{"n_layer": 16, "d_model": 256, "n_head": 12, "n_kv_head": 12, "head_dim": 32, "d_mlp": 832, "vocab_size": 2048, "activation": "swiglu", "norm": "rmsnorm", "norm_place": "pre", "norm_eps": 1e-05, "positions": "rope", "rope_base": 31700.0, "rope_fraction": 1.0, "qk_norm": true, "attn_scale": 0.277, "bias": "all", "tie_embeddings": false, "parallel_block": false, "extras": ["some layers without attention", "paired heads", "gated attention", "a norm inside the MLP", "value embeddings", "hashed n-gram embeddings", "a smear gate", "learned residual scales", "skips across layers", "capped logits"], "init": "uniform", "init_std_qkv": 0.052, "init_std_o": 0.00751, "init_std_up": 0.052, "init_std_down": 0.0051, "optimizer": "muon_variant", "lr": 0.00566, "lr_mult_o": 1.19, "beta1": 0.95, "lr_head": 0.00524, "grad_clip": 1.0, "warmup_steps": 0, "schedule": "wsd", "decay_fraction": 0.565, "decay_shape": "linear", "final_lr_fraction": 0.05, "batch_tokens": 65536, "seq_len": 768, "doc_mask": true, "train_tokens": 354800000, "steps": 5414, "dataset": "wikipedia_en"}
Each number is 128 + 24 x the weight over its row's rms, rounded and kept within 0 to 255. Layers, rows and columns count from 0. The size above them is the row's rms in percent of the matrix's.

# layer 12 MLP gate, 832x256, rms 0.343, rows 284-292, columns 128-255
size [102  98 102 100  97  94 101  95 105]
[[213 175  93 141 130 156 112 139 119  89 146 103 106 156 127 131 152 149 150 129 136 123 145 119 152  95 151 132 122 118 119 129 153 145 101 113 134 119 159 116 169 143 129 130 114 121  88  72 119  99 134 102 116 146 144 117 109 113 106 105 111 139 143 139 144 131 124 163 189 105 147 113 123 129 130 164 126 138  99 113 121  99 131 173 145 126  87 120 129  92 104 132 136 175  90  84 131 153 129 106 125 104 147 126 157 134 133 140 134 127 124 120 154 152 169 128 162 111 129 116 113 157 120 162 131 169 121 128]
 [163 104 146 140 146 111 130 141 103 152 137  65  92 120  83 138 134  91 111 118 120 130 115 138 103 127 136 123 116 157  99 132 146 113 160  88 130 134 115 132 143 147 138 159 174 165 116 140 112 137 108 137 135  89 135 157 140 147 133 138 129 108 127 135 141 117 120 104  99 103 140 128 124 136 157  76 143 127  97 132 117  96 100 110 119 111 167 147 143 114  95 156 132 119 104 141 138 115 102 103 116 126 159 111 131 121 111 150  88 150 134 126 121 149 118  86 122 163 118 129 105 154 110  98 127 116  97 108]
 [112 104 110 158 149  95 127 126  70 124 118 130 136 125 140 107 109 110 131 117 129 143 117 100 136 125 165 108 119 183 101 142 149 153  81 133 152 145 135 149 119 121 130 120 180 136 171 152 119 145 134 122 198 135 181 103 124 137 102 150 106 166 126 128 163 108 108 159 130 102 128  76 126 126 147 177 124 145 120 178 149 161 154 140  99 138 134 158 103 117 183 130 125 124 160 136 162 116  85 139 148 123  91 146  82 134 129 125 107 108 136 116 111  94 109 164 106 119 107 127 132 126 118 146 110 155  98 138]
 [150  81 183 126 111 179 146 149 166  94  97 128 130 136 123 158 124 107 127 127 125 145 139 141 131 162 126 107  96 129 123 166 137 107 124 151 124 108 107 131 123 108 127 139 119 122 144 114 136 101 157 114 139 169 167 153 112  92 121 132 143 174 137 176 137 107 132  99 145 125 148 137  88 113 133  95 152 101 130 145 164 100 164 129 179 116 115 140 111 130 125 173 106 112 116 160 135 120  98 133 114 136  95 174 111 116 148 154 137 133  99 127 109 159 132 104 138 191 121 109 156 107 143 158 102 134 128 165]
 [140 120 131 103 133 126 108 127 151 184 113 137 122 110 153 130 121 117 130 117 143 117 132 102 141 114 104 156 117  95 138  98 133 129 112 126 156 156 155 130 113 133 110  95 135 206 109 133  87 128 112 160 147 147 136 122 151 152 128 137  83 186 126 173 106 163 128 123 138 162 124  81 121 162  88 131 141 131 115  98  98 139 153 177 145 120 118 186 113 118 135 121 149 125  77 148 127  93  95 127 135 136 107 149 130 158 106 109 105 135 126  61 123 121 117 176 132 143 124 115 156 157  95 123 145 101 109 127]
 [139 159  93 123 117 137 112  97  96 142 106 139 131 135 107 117 130  85 127 117 154 125 132 168 124 132 142 129 107 131 112 189 148 134 138 145 147  80 124 117 108 121 161 148 121 161 130 160 131 113 100 167 149 124 110 134 120 114 144 146 143 167 123  97 104 137 103 121 119 119 143 127 124 128 128 126 111 141 126 156  95 139 121  89 110 120 147 106 103 113 137 116 114  88 168 124 130 169 114  93 133 145 135 113 137 104 122 179 101  90  92 172 102  99 138 128 122 125 176 123 158 113 160 103 119  89 151 132]
 [161 122 165 150 110 105 102 142 124 122 169 132  97  95 133 102 145 124 191 124  62 125 139 140 154 143 145 110 116 132 131 127 154 129 163 132 137  88 111 134 128 150 132 125  99  99 148 113 150 164 171 141  98 126 148 125 130 125 170 120  92 119  87 150 142 190 105 112 104  96 125 109 144 104 146 123  92 139 113 115 136  98 117 175 164  99 142 127 186 125 100 170  94 141 150 139 117 160 113 154 131 121  97 177 122 129 128 119 171 157 150 145 137 177 145 101 156  89 106 118 136 115 152 115 162 144 117 109]
 [136 140 111 141 190 170 119 148 121  98  87 121 161 188 132 166 145 103 149 177 132 109 128 156 113 116 122 144  97 100 166 117 127 128 137 192 126 119  94 137 106 162 124 118 126 145 135 145 148 115  78 141 110 147 120 112 155 123 147 164 124  95 152  91  96 147 125 162 147 118 100 118 124  84 146 179 160 152 119 131 131 102 157 173 167 165  93 116  89 156 146  83 150 101 149 118 136 120 157 153 139 132 179 133 126 106 147 116 160 143 158 123 174 139 125 147 118 169 125 129 141  99 125 161 142  92 140 182]
 [102 103 134 120  84 121 130 149 119 129 102 125 127 125 146 139 105 111 123 127 110 138 118 160 152  98  91 119 130 128 105 114 151 147 110 141 129 120 154 117 101 103 134 148 119 100 120 165 102 173 120 111 114 167 122 166 151 165 117 128 133 174 122 140 136 116 106  90  98 155 125 125 158 151 121 165 162 116 173 147 141 156 133 112  91 124 131  95  73  98 140 142 136 125 105 192 155 158 169  90  95 129 130 116 119 109 143 129 127 139 149 102 133 146 111 106 116 142  92 106 107 107 118 153 112 142  93 163]]
# layer 12 MLP up, 832x256, rms 0.37, rows 284-291, columns 128-255
size [105 103  99  98  97 101 101  97]
[[121 159 116 165 142 134 142 119 122 110 167 117  89 134  89 135 112 130 142 135 170 165 133 166 166 165 155 122 111 104 167 131 133 171 141 114 152 162 135 184  95 136 124 119 149 114 146 107 138  85 125 113 119 122 104  95 122 133 102 128 119 128  67 126 107 156 147 166 130 122 155 122 115 104 152 157 105 150 111 180  96 106 167 154 140 178 147 122 117 149  97 139 112 108  98 160 118 128  99 145 163 148  75 131 113  96 103 109 139 162 156 184 123 109 171 144 125 162 122 122 128 158  98 156 126 140 145  93]
 [119 148 129 141 151 177 114 135 128 136 155 156 107 129 150 184 117 106 133 125 120 106 125 135 132 146 136 144 125 125 135 129 145 108 115 115  74 115  94 125 155 150 125 113 115 163 102 128  93  59 113  86 150 149 169 130 181 115 112  90 105 143 131 179 113 143 112 120 116 161 140 138 142 189 117 143 165 135 168 171 130 135 187 142 120 120 166 106 107 116 149  97 120 132 115  83 157 128  87 151 135 106  67 148 104 121 169 120 127 137  99 118 160  80 116 155 131 126 135 116 141 164 137 104 116 132  91 144]
 [120 137 154 106 142 108 128 116 142 107 158 112 164 122 105  71 139 110 123 117 118 128 112 111 105 120 155 142 136  95 122 148  60 134 111 172 129  94 119 131 105 164 109  95  95  95 122  93 147 108 154 124 142 125 109 155 129 127 136 124 117 102 165 157 151 103 145 117 168 137 118 123 127 161 154 120 143  48 100  84 136 112 108 134 110 112 155 113 134 129 129 109 141 129 111 128 135 134 113 154 143 107 117 150 158 113 142 185 174 148 129 152  81 124 110 173 214 125 126 154 118 112 103 164  82 124 124 126]
 [129 132 126 134 133 153 126 103 121 146 159 131 135  84 179 159 109 123 102 113 126 180 107 130 134 179 107 122 104 120 115 181 116  68 160 132  84 143  87 147 120 144 157 107 123 125 100 102 148 104 100 134 121 111 124 139 123 109 109 145 149 123 131 112 131 118 108  69 152 145 116 138 160 130 120 174 144 176  73 144 137 162 154 124  87 123 156 127 137 119 141 129  95 160 136 126 155 121 149 179 128 143 135 117 115 106 122 132 126 143 158 151 132 106 142 123 139 119 152 150 170 120 115 109 133 106 155 110]
 [128 101 161 107 131  93 106  93 155 121 107 168 129 121 129 130 115 102 192 120  96 126 115 129 137 117 159 123 106  95 124 121 135 119 102 112  98 164 155 169 134 137 142  87 132 130 127 106 159 152 107 158 147 142 133  63 127 138 105 165 194 117 120 148 149  92 165 134 169 132 127 141 137 160 128  91 126 127 189  97 124 116 121 140 128 144 144 106 116 131 104 154 113 110 103 139 164 152  99 142 140 130 128 127  94 134 143 140  93 125 140 123 108 142  90 133 136 142 143 134 132 136 145 128 153 136 111 119]
 [117 129 141 135 163 127 138 114 127 124 122 146 133 153 123  90  93 132 191 125 119 122 142 120 125 152 139 100 116 139 133 144 130 102 149 130 107 133 138 159 116  65 107  90 192  97 101 113 145 165 141 119 148 126 153 125 106 139  78 185 155 150 139 172 124 104 145 121 155 114 127 143  90 127 119 111 158 149 126  88 148 137 133 142 149 157 108 126 101 142 126 143 101 148 142 109 144 143 140 174 176 177 123 120 144 152 134 140 112 173 122 104 108 129 130  91 114 150 108 112 146 117 118 113 140 125  64 115]
 [129 122 140  81 151  74 107 101 137 164 150 131 154 106 126 127 112 144 110 108 142 147 155  96  99 117 126 144  94  80 135 124 129  88 167 121 100  86  99 186 142 132 152 141 158 126 136 133 122  86 119 177 112 123 153 147 139 100 144 168 155 155 120 124 111 114 143 110 121 151 120 134 124 142 178 145 134 121 100 128 143 138 100 125  82 154 172 112 122  96 121 108 119 103 155 142 143 131  88  91 127 118 152 158 112  74 108 146 152 158 118 122 134 149 147 130 111 113  92 142 118  89 159 128 139  98 138 103]
 [141 143 124 121 166 114 122 181 142 119 159  99 159 111  94 169 136 105 159 153 153 106 106 172 133 102 111 145 142 108 109 111 166 145 131 154 131 100 101 126 147 151 126 151  95 121 140 123 133 156 130 116 107 118  65 137 126 129 106 120 156 116 151 138 103 128 102  96 129 187 126  87 158 121 128 110 150 160 152  78 137  79 144 134 110 133 175 133 155 140 160 132 115 134 117 128 124 133 137 107 142 141 164 128 126 110  82  80 162 129 185 132  74 103 144 165 161 139 147 147 101 156 187 143 110 119 159 188]]
# layer 12 MLP down (transposed), 832x256, rms 0.344, rows 284-291, columns 128-255
size [104 102 100 101 101  97  99 100]
[[111  86  93 153 115  89 132 142 100  84 122 103 101 135 155 122 156 129 113 123 153 115 116 143 153 115 133 105 130 117 106 132  85 124 162 102 162 115 163 120 123 114 148 161 115 117 141 129 150 166 118  93 134 112 110 116 142 118 125 114 125 170 136 137 118 119 142 133 133 123 124 125 133 141 122 158 142 107 149 115  91 114 142 120 135 148 141 116 104 145 135  77 121 133 163 131 103 113 127 139 143 146 169 120 138 112 121 136 109 130 134 116 144 161 110 110  98 174 134 120 148 114  94 145 143 150 114 117]
 [145 134 118 159  71 108 122 154  87 133  87 115 121 141 107 143 166 127 156 136 104 137 131  90  90 153 118 119  92 131 105 102 100  78 113  97  89 104 116  75 162  71 166 115 114  94 127 152 157 184 140 103 136 147 108 102 127 166 129 168 132 108 128 114 124 146 131 109 115 151 156 116 190 161 129 133 142 151  96 148 148 126  85 134 158 113 127 134 137 164 132 149 113 134 104 149 141 147 148 137 137 126 133 121 148 128 111 129 112  89  99 144 134 112 117  93 167  78 131  96 101 116 154 124 135 118 131  82]
 [184 153 117 143 172 122 119 129 174 105  92 118 112 166 130 142 116 120 109 121 150 132 166 117 133 118 113 125 111 158 154 103 158  86 134  97 149 122 133 153 146 124 117 147  78  82 139  57 139 128 153 145  82 135 124 147 140 114 130 119 118 115  99 159 114  92 157 147 149 132 138 118 117 103 142 142 142  79  95 127 133 147 130 119 148  96 106 119 154 140 131  79 127 170 130 145 149 168 150  79 161 143 107 105 155 166 104 152 167 109 122 160 114 105 162  91 110 124 145 159  94 125 119 141 159  69 111 116]
 [144 101 108 110 159 135 117  84 144  96  84 118 113 142 200 121 123 148  91 126 122 141 134 166  79 136 136 162 166 137 125 102 145 143 121 125  55 155 160 142 135 117 145 146 127 138 119  85 102  95 116 103 102 148 152 144 121 139  88 113 101 149 154 158 157 139 129 114 132 146  90 162 112 127 112 169 163 119 135 103 159 146 126 126 118 147 107  93 134 143 156  97  92 118 168 156 107 150 138 123  88  94 136 150 155 105 115 146 116 126  99 104 118 152 141 142 162 143 112 145 104 138  90 119 120 120 148 104]
 [132 115 121 163 110 112 151 100 147 113 102  78 145 109 140 137 124 145 119 119 107 133 147 153 137 101 170 150 112 134 111 138 110 137 121 160 139 149 156 138 132 139 172 180 118 155 124 109 129 161 189 118 155 116 170 133 110  97 139 104 128 160 119 110 125  95 148 147 146 148 152  82 127 112 129  92 109 135 117 144 146 144 107 134 159 109 116 120 132 114 113 157 105 113  87 126  72 113 154 115 137 123 139 132 119  97 148 113 166 111 159 156 134 138 162 133  70 128 153 143 154 108 121  88  71 121 130 120]
 [112 113 116 129 160 159 110 128  78 150  76 149 167 171 130  99 181 124 103  81 149 130 144 130 116 157 178 129 118 116 155 131 163 119 102 103 125 113 108 136 128 139 101 112 191 110 114 162  90 103 144 112 153 117 174 142 159 114 131 149 120 152 131 143 119 119 164 111 115 108 148 129 122 125 112 156 134 118 119 151 166 127 114 135 120 155 108 153  99 133 106  88 110 135 142 124 135 154 124 119 159  76 105 104 142 176 162 146 112 137 132 162  95 138 116 117 128 143  97 106 166  78 177 160 157 109 110 142]
 [137  86 163 155 125 120 127 112  97 185 140 158 143 111 128 150 127 143 146 109 100 177 148 136 157  91 115 126 139 118 139 167  80 154 124 138 106 168 107 139 155  93 115 140 147 188 172 149 174 123 129 125 147  99 165 118 158 105 141 109 138 139  67  99 149 110 132 134  84 167 153 143 134 158  99 172 166 131 134 160 126 102 106 155 131 149  77 113 147 146 113 102 139 140  97 121 112 104 141 147 140 133 120 145 132 145 120 152 110 140 107 132 126 129 153 135 123 150 104 131 160 152  80 123 101 112 138  81]
 [138 104 130 143 121 151  72 166 184 111  84 130  66  91 102 160 142 157 137 126 139 111 105 131 168 107  79 134  92 157 156 144 122 140 143 100  94 153 102 127 165 147 141 134 127 156 152 101 143 145 117 111 133  88 164 143 130  98 131  76 130 110  86 125 162  95 129 134 122 120 121 119 154 128 100 160 125 139 144 180 146  98 127 110 161 143  91 116 114 130 122  98 141 114 154 147 140 128 141 163 180 110 161 157 127  97 134 109 117 128 139 154 123  99 131 105 120 166 143 153  85 111 122 131 109 118 143 115]]